{
  "hidden_size": 256,
  "norm_eps": 1e-06,
  "init_std_up": 0.0378
}
Each number is 500 + 40 x the weight over its row's rms, rounded and kept within 0 to 999. Layers, rows and columns count from 0. Numbers have three digits each. The size before them is the row's rms in percent of the matrix's.

# down: layer 9 MLP down (transposed), 1024x256, rms 0.0666, rows 128-152, columns 0-127
# up: layer 9 MLP up, 1024x256, rms 0.0704, rows 129-152, columns 0-127
down128 095:481568464478537511524529514535525493507463480451516514478528495546430463507550469417421495462501552573502482514459456479546484542469499486499493519512432497521419570437521511560477544425477528492451520372486521545535545510524514533547532483485519439451455464517513504479498491488446472456475466503530450470547468563469565476579537536507484507591480509479429541536480537531473520422550
up129 106:454599509554522471542472493483487527470421470459491530515572544457487513621531465563477500507463462476510531458535523573549420557475475573504450480532461517571544469509541507512514624592515563457490464557435469536529579402486517523472529465481534490437537405489441536497451438500505463460487486495524442503510458486473457494469474530447488594472571466496511480542498500485571499511482
down129 106:510444444444459491504510502557507534511583508508405474504458500451499523461513554505515515476513485489494577447438456433433428526476485439490493482554467486518471452516478514477444462482486507511445477493508466450475469534460493466530535534517496535506537437447458553450507443472505444564552458479510539440556462467494494464567507512565470421576531571538472528488545566548531481454489
up130 094:543485482536445540538542500443477533478447444503497503450572517552474584485575494474520475545511520504494472551533463581528542484510517487469533478530493467506546525498447489537547489541478487532547569492493436510516476528543558500502438503492520486440472547451459451500554568487514532581501509510508467509512514465554487494440412496525547526483431492493522539566414427471522508516436
down130 094:568543488507548538457553514481492501487464561504521469502509547454565479485451565545495458466504497543544520534595563479438517456423472451458453489512493509529429440534545507516478527455565504485431513506550548510536409460527446520479467482501492501512483438583444540513536495459468470506553497565513515428390498504466504499551505466504430491540499541465492544429592499534537490466468
up131 104:437504481565526486493609459448522521558522484607543531555411462427475463520473448495412615493492480505555461485493591472568536513500524452498463490460480443566528521448405480486525512529457504490551463498547495546511482489517472536567564433531487555533527485474563464484462557476537491579472471506529496465473457484498467475508446450485573514485532452483496508474470505516467467462414
down131 106:505476483508490477484380500495486518492526572496507469560394544485520495556452447490494510539505499484535482540537472543468446480507483491531420554473497472481511545451556437457497570533469434445470468473476466495537498435523512448562506506528468605516544530468470456513498399454494469516448518514501446517471551545458533538512514518502495516485483556458493490494491497481523485508395
up132 105:533494532548569554545474428528486509487471517532557526469453530541522532565508550484491502521437487543475478503482538501474543526472425534499471520534558494534474434482483480446572457533487467529541459489450531459485530550449499528448535439490489511421504509524403520493520487461474567504523504478556523494530544494389462499551504485432476520465435473424486561473506445495454508527454
down132 105:530536532466481447496482522502488442519476412553438565500537485482522508425484523464543556483498397517518549532491480568512445485486513402572499474490519492493500452554517469579536509549478554540563460545488554536479540532539573504546419456524492543495424472484529404546560540471490548500501463522509494531546442528507528449482515536514472520539510557474441551474468465514486457540440
up133 089:487510468493498521503435500436477496499521540497534507503487475464571429499559466570457568499569565450426456520524447489524517446504437456551533435529599480510426501490468486483458476526428491537548480567484413482540556492534557497564541439451457495505578476467403475484523433524504489593476503513511432558432509491495531506522458544525503525435434490509499495495528509503491488524543
down133 088:582396446566508511545456504500483520518521506417513508514506480554523574479523447461463461470525517532552531501515466485465449551507521565432487499423454479453491546504557520506542521476551514493497511484514519483512530511477433543479444569479537514549445550498634540471506562477506520528424528526567494543553511437560524546495486537518547489475521524502489474465385513576502488575484
up134 113:472446482501521507477518494453490509493511529509590432492554477531482508493517518451510531484476462540518549495491500510536477434509555473479480568515474487494484534516538557560462504519506472472522453471551591442488572435508454454419524437506500519463493563529563591473488481408511454510414478556523468473569458545516551518457527497471478571516455474450453569614569458477432472504444
down134 113:526426522499468466460526478519532510469453517540523514547456535537523467452509454528513431492498590469470519515595508445509588492513476531519479469471453538479488497559430516505509453529459479468576487477506511459395527537511519533491552466531468494516418515529492562544460452538511458473521521482478464482473559490436489601586560569515494591609502496481469539491563442503517403393554
up135 089:536513573515569501505511495434555507483462445492563458511438499475534418461466443527479499422438466551472492550577535439441469499510580548503533464546528436414439463463492498440490516446509560459478491486575510436563573520501476483576608489401485565519500483533539502534497538488508491523495577563567534521473488512519470484469557585492454524467551495478529436511506407550475493484438
down135 089:501473549480504524488508498515504491504537515524464500541526514525521523623481562491477419518535491459526484488444462493516490573518463545505540500417530479454520529491476474583471455519485550525520509506435536475509523527488567491478490518486569417565458532476496518560468483392500512507512473503448518453486493491509493555523502467548482525536514566477446491522518530524488459488508
up136 092:457547508533577503531470511484530553454560524538520490517538558516585560557519541528561493457468525468487538425613503532526479510491455519545487476469434538506519529467460524532524489513429539505584496556539470536492464486513431536533441487481442515451518504488447511486471489438496494472453442512481474530474503479550471514560481563521444534432546523477522483457523565431458596497474
down136 094:529539530535452481472477444522455455523516501467466480538501521507521474514520489541435453480538476511549519466359515511524467500495513473471481526502529477491537466560497528484470495451547517472514494531464388517485519451524529489510566406515520463456497440550578519527461556549523518460474425475555534497521481507501503541439473473481468445505491509516548456575454485554463494464468
up137 093:503535536481466475514463509396452569465495484503501513455474505521491452567532542566426482530564481576472496423496501481516510481540459477457589469544456456567532504515425546513535569450484536479588426543533517597550460444410564505485460450610479476497493435480457499502469530505440497451507525546510461502507482489458555438377464483508480520541520448525484516469454533488478527484523
down137 093:537467430500581525505495540516535547501513463558481522464508510527535556501515441475528501482462526511516547495492483527498477517421519592475390542386461532551477510456561438474480454498472441542454553446467555470476441525586514497511564488471498557501471532526522494518452496477497518525510526450516571461450524532560432502512581482510463559507444558478487513462547524533477397502472
up138 107:482545469473562456539474477497518484553461521472574484461566468499502545521567482476497556478587412554507543528520533552467473502462539507534449501519517439564462544490472477566458476593521508469480479470481507486571511452483479511488485512494501484529511479499438566487579485473578514522439468462582444484533529516476473489507480537422477502443596448536474445595515494502488569516458
down138 102:479458408519506518482528463610578452454568484452525530493438537444511528451435567532527547443445492525468474495457506480513412444522537602589437488453465489399542506493471513481527529439418501470521493495479529553511509405477519523491549468558493525492380518456510557491509464478509492489504572532489478522505491493494483531486493619486513489517500546496512562496420541466551483514553
up139 099:470503527540567431580473490447423568498461502447545529507566496559567485594538500503544510478435483506504537421539449508552515463465485410502552440517467517477516474508543543482521516490499494512540471484518591485495529532462577387488481524508404524490552534456527542487461540460527533488491511543471421451543528462461503499519502529505523522523426538487429485503539508510478494476527
down139 101:540581528540461494547465498510503515474574500487512474504424475476489498488478508471463483539530452504525522517477529496398483453520523562456505467565539475533477506466408530577496471440568494442405486483516443463547464516525465505533484533481551431553504493530467446494490434480463502521531548487539481429563521511459481517521466434506510492529506439495495483457453515514501500491466
up140 105:577579428507520497477484481517526447405568510497528529510443550489550532481545528482533573479547501544542501496494502513578522424422588499601537482528521590497494459418564508551432522479517489472461553502509566555471516481472543471511441460485489516467480547484462519443548511447505539495516465489554518475449387436472522520478523502384603510459468447565534523560460496535477531562502
down140 108:458502508464505478462392536582507560501530490506532487469505504509563507527551553556532515492479503489414528475596571527458440513486527486550444423481536475439538462545528447542476487577480441539455545450461521488410467541492496452487555438436590523523519529565545488467494486504498551524371529457502459553464516503499481477503558533525506503519533426448505548523502478483443514581460
up141 108:449573496466554480479506518534548454475501440564502454481520540452431517480495525557512577546468441477506466454514474535555483547572471472522512527544533571495524536499446537536470500403495526490526455461481575434477554492513458491488520437500514512473471519490467479505506484431499521514515464484549436528433563402466465496490436431486486530500499539521477528471489526475497481516519
down141 108:479457487493472470453506496569504519565530413556519550546509474491575555426512472525455444426497464541491438506501486540490510484521471419449496476468475425538489470520561568448466519510451527462566492469481473495494536479515508501530480523556512509464479549544474518471548462569547473514483500464481553531458545489503552396562424502523588458497587544464428505470543515541502496554558
up142 090:501436484520537552602509508469467567477519567479570505503492494504505518562519533509558490450478527514517503570491468555504498534449497531515501549517551450523427570500464451460542499533480524594556540536487457539568509493442518469463469520501452495508576515525537496510532411507470520526506469508439526510436524524520452450537585428453510527541469500447485475462559554497482467516481
down142 089:484562468467468496416472539498507500475485546556481477468502506477462528458541519507447535579545468515454411401527463503521544493503458519531463493506514542541544468555579560546477467481574502507493476474544604509443489477521488412551518509511447508488491458500467460421509502491563495535431529472477464541551458528461543515493478469568502479524518454503511446567492470498467562450461
up143 100:478491472438513504445523526488501509529534435548499501503414537488477488514408424506488539516484543510469595517601533495482568521544498483584467412440527574485468517466538451482532508518469558516495532534518480588446478489473487490498530479493552542528567550512547464457550565419518531419503501559418556524452489477560491488490466466518502483482501427485518530486572517530492546498504
down143 099:477518564547458445564565500518484525511482496520516467541543492542498524451556572491450535543511486486503430507516459539517431500509441545475453477504452463500467420474497584522547492467503450482510513582502468548453507537504580516509551586531472512513509385456471532480414498519432563490571546477474507479519476487524527541576547558530465517503395533539514538494486513434496507530446
up144 099:576572557454480489501459546389462538532509527487526537482484471478558554506455514509469489465502481509490556506552490518466520412524448457556514498518432521483578558512451494482475518524479497450500486473487508509519519533479505621526494498504488511477534491470469483398545534455467529527527485512488474506462535529512477480483546471531509521487489449548526530484530537471545451512470
down144 093:481513457486493438527525502487495458446470528469477428499491549507433557485482491484518447519482515425452544538409449466436544440523491416441476450550444447501450488507469507513531507474508584452495436510517513506527551540467512483511438479447483510487550516577466496473457500514531544519498441477498531573473426528534458503503536414542517516533505485434448500519548485451540512504480
up145 102:513576501533564513517439446526489434510397494564465596466453556474518483503484532560516567486475524515490457469508564518512487517535495506402472511550446572461534562469505490549530534539511516482458434496489453522544548462544495493541491514557440473555481452422466545489533474469554480511479456529512443555415508508563482523446457475524506517521508513480543516571450565496446577479536
down145 100:444503471483479501554549485450486465540561440458439525485536476498511509502541494491498535564483447484559569469513499510463423511545531600514494519473465510502482470469471463466545543544477478555486605496539473518479425517565503494540536495536499470481532529501521413504441519559500487543497455512454584394490465498498551528496460492552515497502515474498511533475489444460513442546507
up146 095:535414474452498468452479529430499546546525476482508509508466496470494497491460450542526440502524485545499525419531508488516574492473542572596506512563526497477442514509543486518476518503469551466502480500563425553408527514523596502545456463474535474574482456504517440501498560499540500501510479528520599463464528460566452516493487407468462536403488506544513483434421503448482554476485
down146 093:450477460543527517498442528554490490498491547549528415503542486557516461487523467490532508551491517491470511536532527443523551486557547501484461433438498484518628493433488469444506512464517567508523472461429487484538479420500500521524564533559492499482512529403520551530521475542518489482502510528451440505506526531470538566511479484512509528525596546454485512513513533527526538460510
up147 103:503520422526520509531534510561513513537543367465493449473494508512504503478476484517444457538496452434477456456540512508531542560501575471512540486529493486491481450414498528469522548518468492489552470491537579529465579445523450501486490491535474493533525526447453518478477441531479506524451461523490502556538497498518477476407542520519535551501479442624472590519529571588509436467459
down147 100:569496461432481537548457564482455504469507457583498517551546543470472509565523511534493544490515478480484529505459436520532486442538491532470480538515489509570512541561460425559453494512481519526419452448484395474552482506497510492521499528489471527530477510501453601525455446447525449498450440442542495508465543517547524454533385499513484517488547437472536504477494468532400509503452
up148 097:543508510502530563471563492492534540485478427472513479576552481510571538559444555584487528411439452462496544446506540475459492501530498558479570520498580452548507488514473497475487475432396558476507455413457441515536464469470527478484529492472497499590570489510527471487503528562516546526458486502447440520488429497443482436449504402512470511470527500437581529474506437502469512568458
down148 100:500509435577445514553438451480461464465451534483463520491449476476466483544481514485569436554599531535521515511498494450447501528482534495512474496524515555502417563552494527454494525503590445546582510482474517479522478458514514496467482536580579476491484412437520498510496452425501436535548466543456565493509589556539538490526544447463493488521473473449494457547478522473533440461534
up149 100:393510489477482457534519503482593474466485548524528471507508531554509514494498514513532483542489507534495485503572488572583511505505537472426436515547482519469460494501496491554483470554505547474537445565438480469519509498432544466484544472530429427472589584403550518460489547527501433564513497532485514484419402449430503514460453462468475543434492489540483525544462498452489508501501
down149 100:548523462476485489465567497441477486506521416441521482484494471443562527502543448471487491559485475486506436493509565470489531522481443547555531503475550555514474503521569441500551495498469437576527500471458470489515473465537457510478466487438484544455487562508462505479545509466522526450461546462562466465496537511510422510527515522541541456467506418506514507447464546596583522473503
up150 108:530532489545500458486469525536587481498514483522556473551518538497518539502542429489530566412530470506493557577496496481539548421519531553549478511527501543473445497484470429465477533445407512553508452540507514486454467556416482449519508509511442508481515504525472581411455469437523561530516424518528504549498512550481507457470504431526429647505528447463569489580536479555545513481551
down150 108:525481503528573493557458465563513439501495432537456580516557507475495464494520484485501522500415549443498501571550544532555475411535459543446500485511434485487488494534495498510467469539516510514465438425530536523540427445549499497572489476474495478420477517552525493451488522510493448521501494472432535524458444477562523438485527540420486488490466549481486492495473463540560535472523
up151 094:440521503478488487520455489500458507477489496504509525508553532521527503551521514556473525399521512440548555442534548492525509423519559537493487536417503512667477530555589479460450544534488457532464525503490560485502447507476490515505490424516377567473489454439451549551496531447520516528487491532490467515475500464521485463485501505541486489533525495478529511502519473503483580542464
down151 099:524503478448553545506517520497482550519454502527492543505529529536508463487556482433520485574517480521464495604576519487493504579449519526559492451458505481432475379459473540490501448531478477503553597476471526522452484433532530524471500533537486528541485559509517504489563489481436471500469462454563536453573601536492539528519546516489489451437527506478457460496409532540493440555493
up152 107:550478461501526485552492504494483537505532497584532556498541457542474510571513462516400526503484575525545514446487555473481518438516492547501495522527508621536531598420511577551451510429491517437500504504524494493466495520482534514497465506507532492545514482434519524511498510538489478519436459489500473515451469498474514488483492473442543531518542492438460519446502527516491538429479
down152 113:600495471508512491542462468480518495501492479516474496467516523508414493504484475547408518529528511491486489456507465461440554507525533531520480489523530489505541469514556579533486475539445487522475513528527480526498488519601604506512495571565472484493558426504499484496507507492436443473525492488518428475527439560484526495480438549475517546559557521503530540495494495491518514506548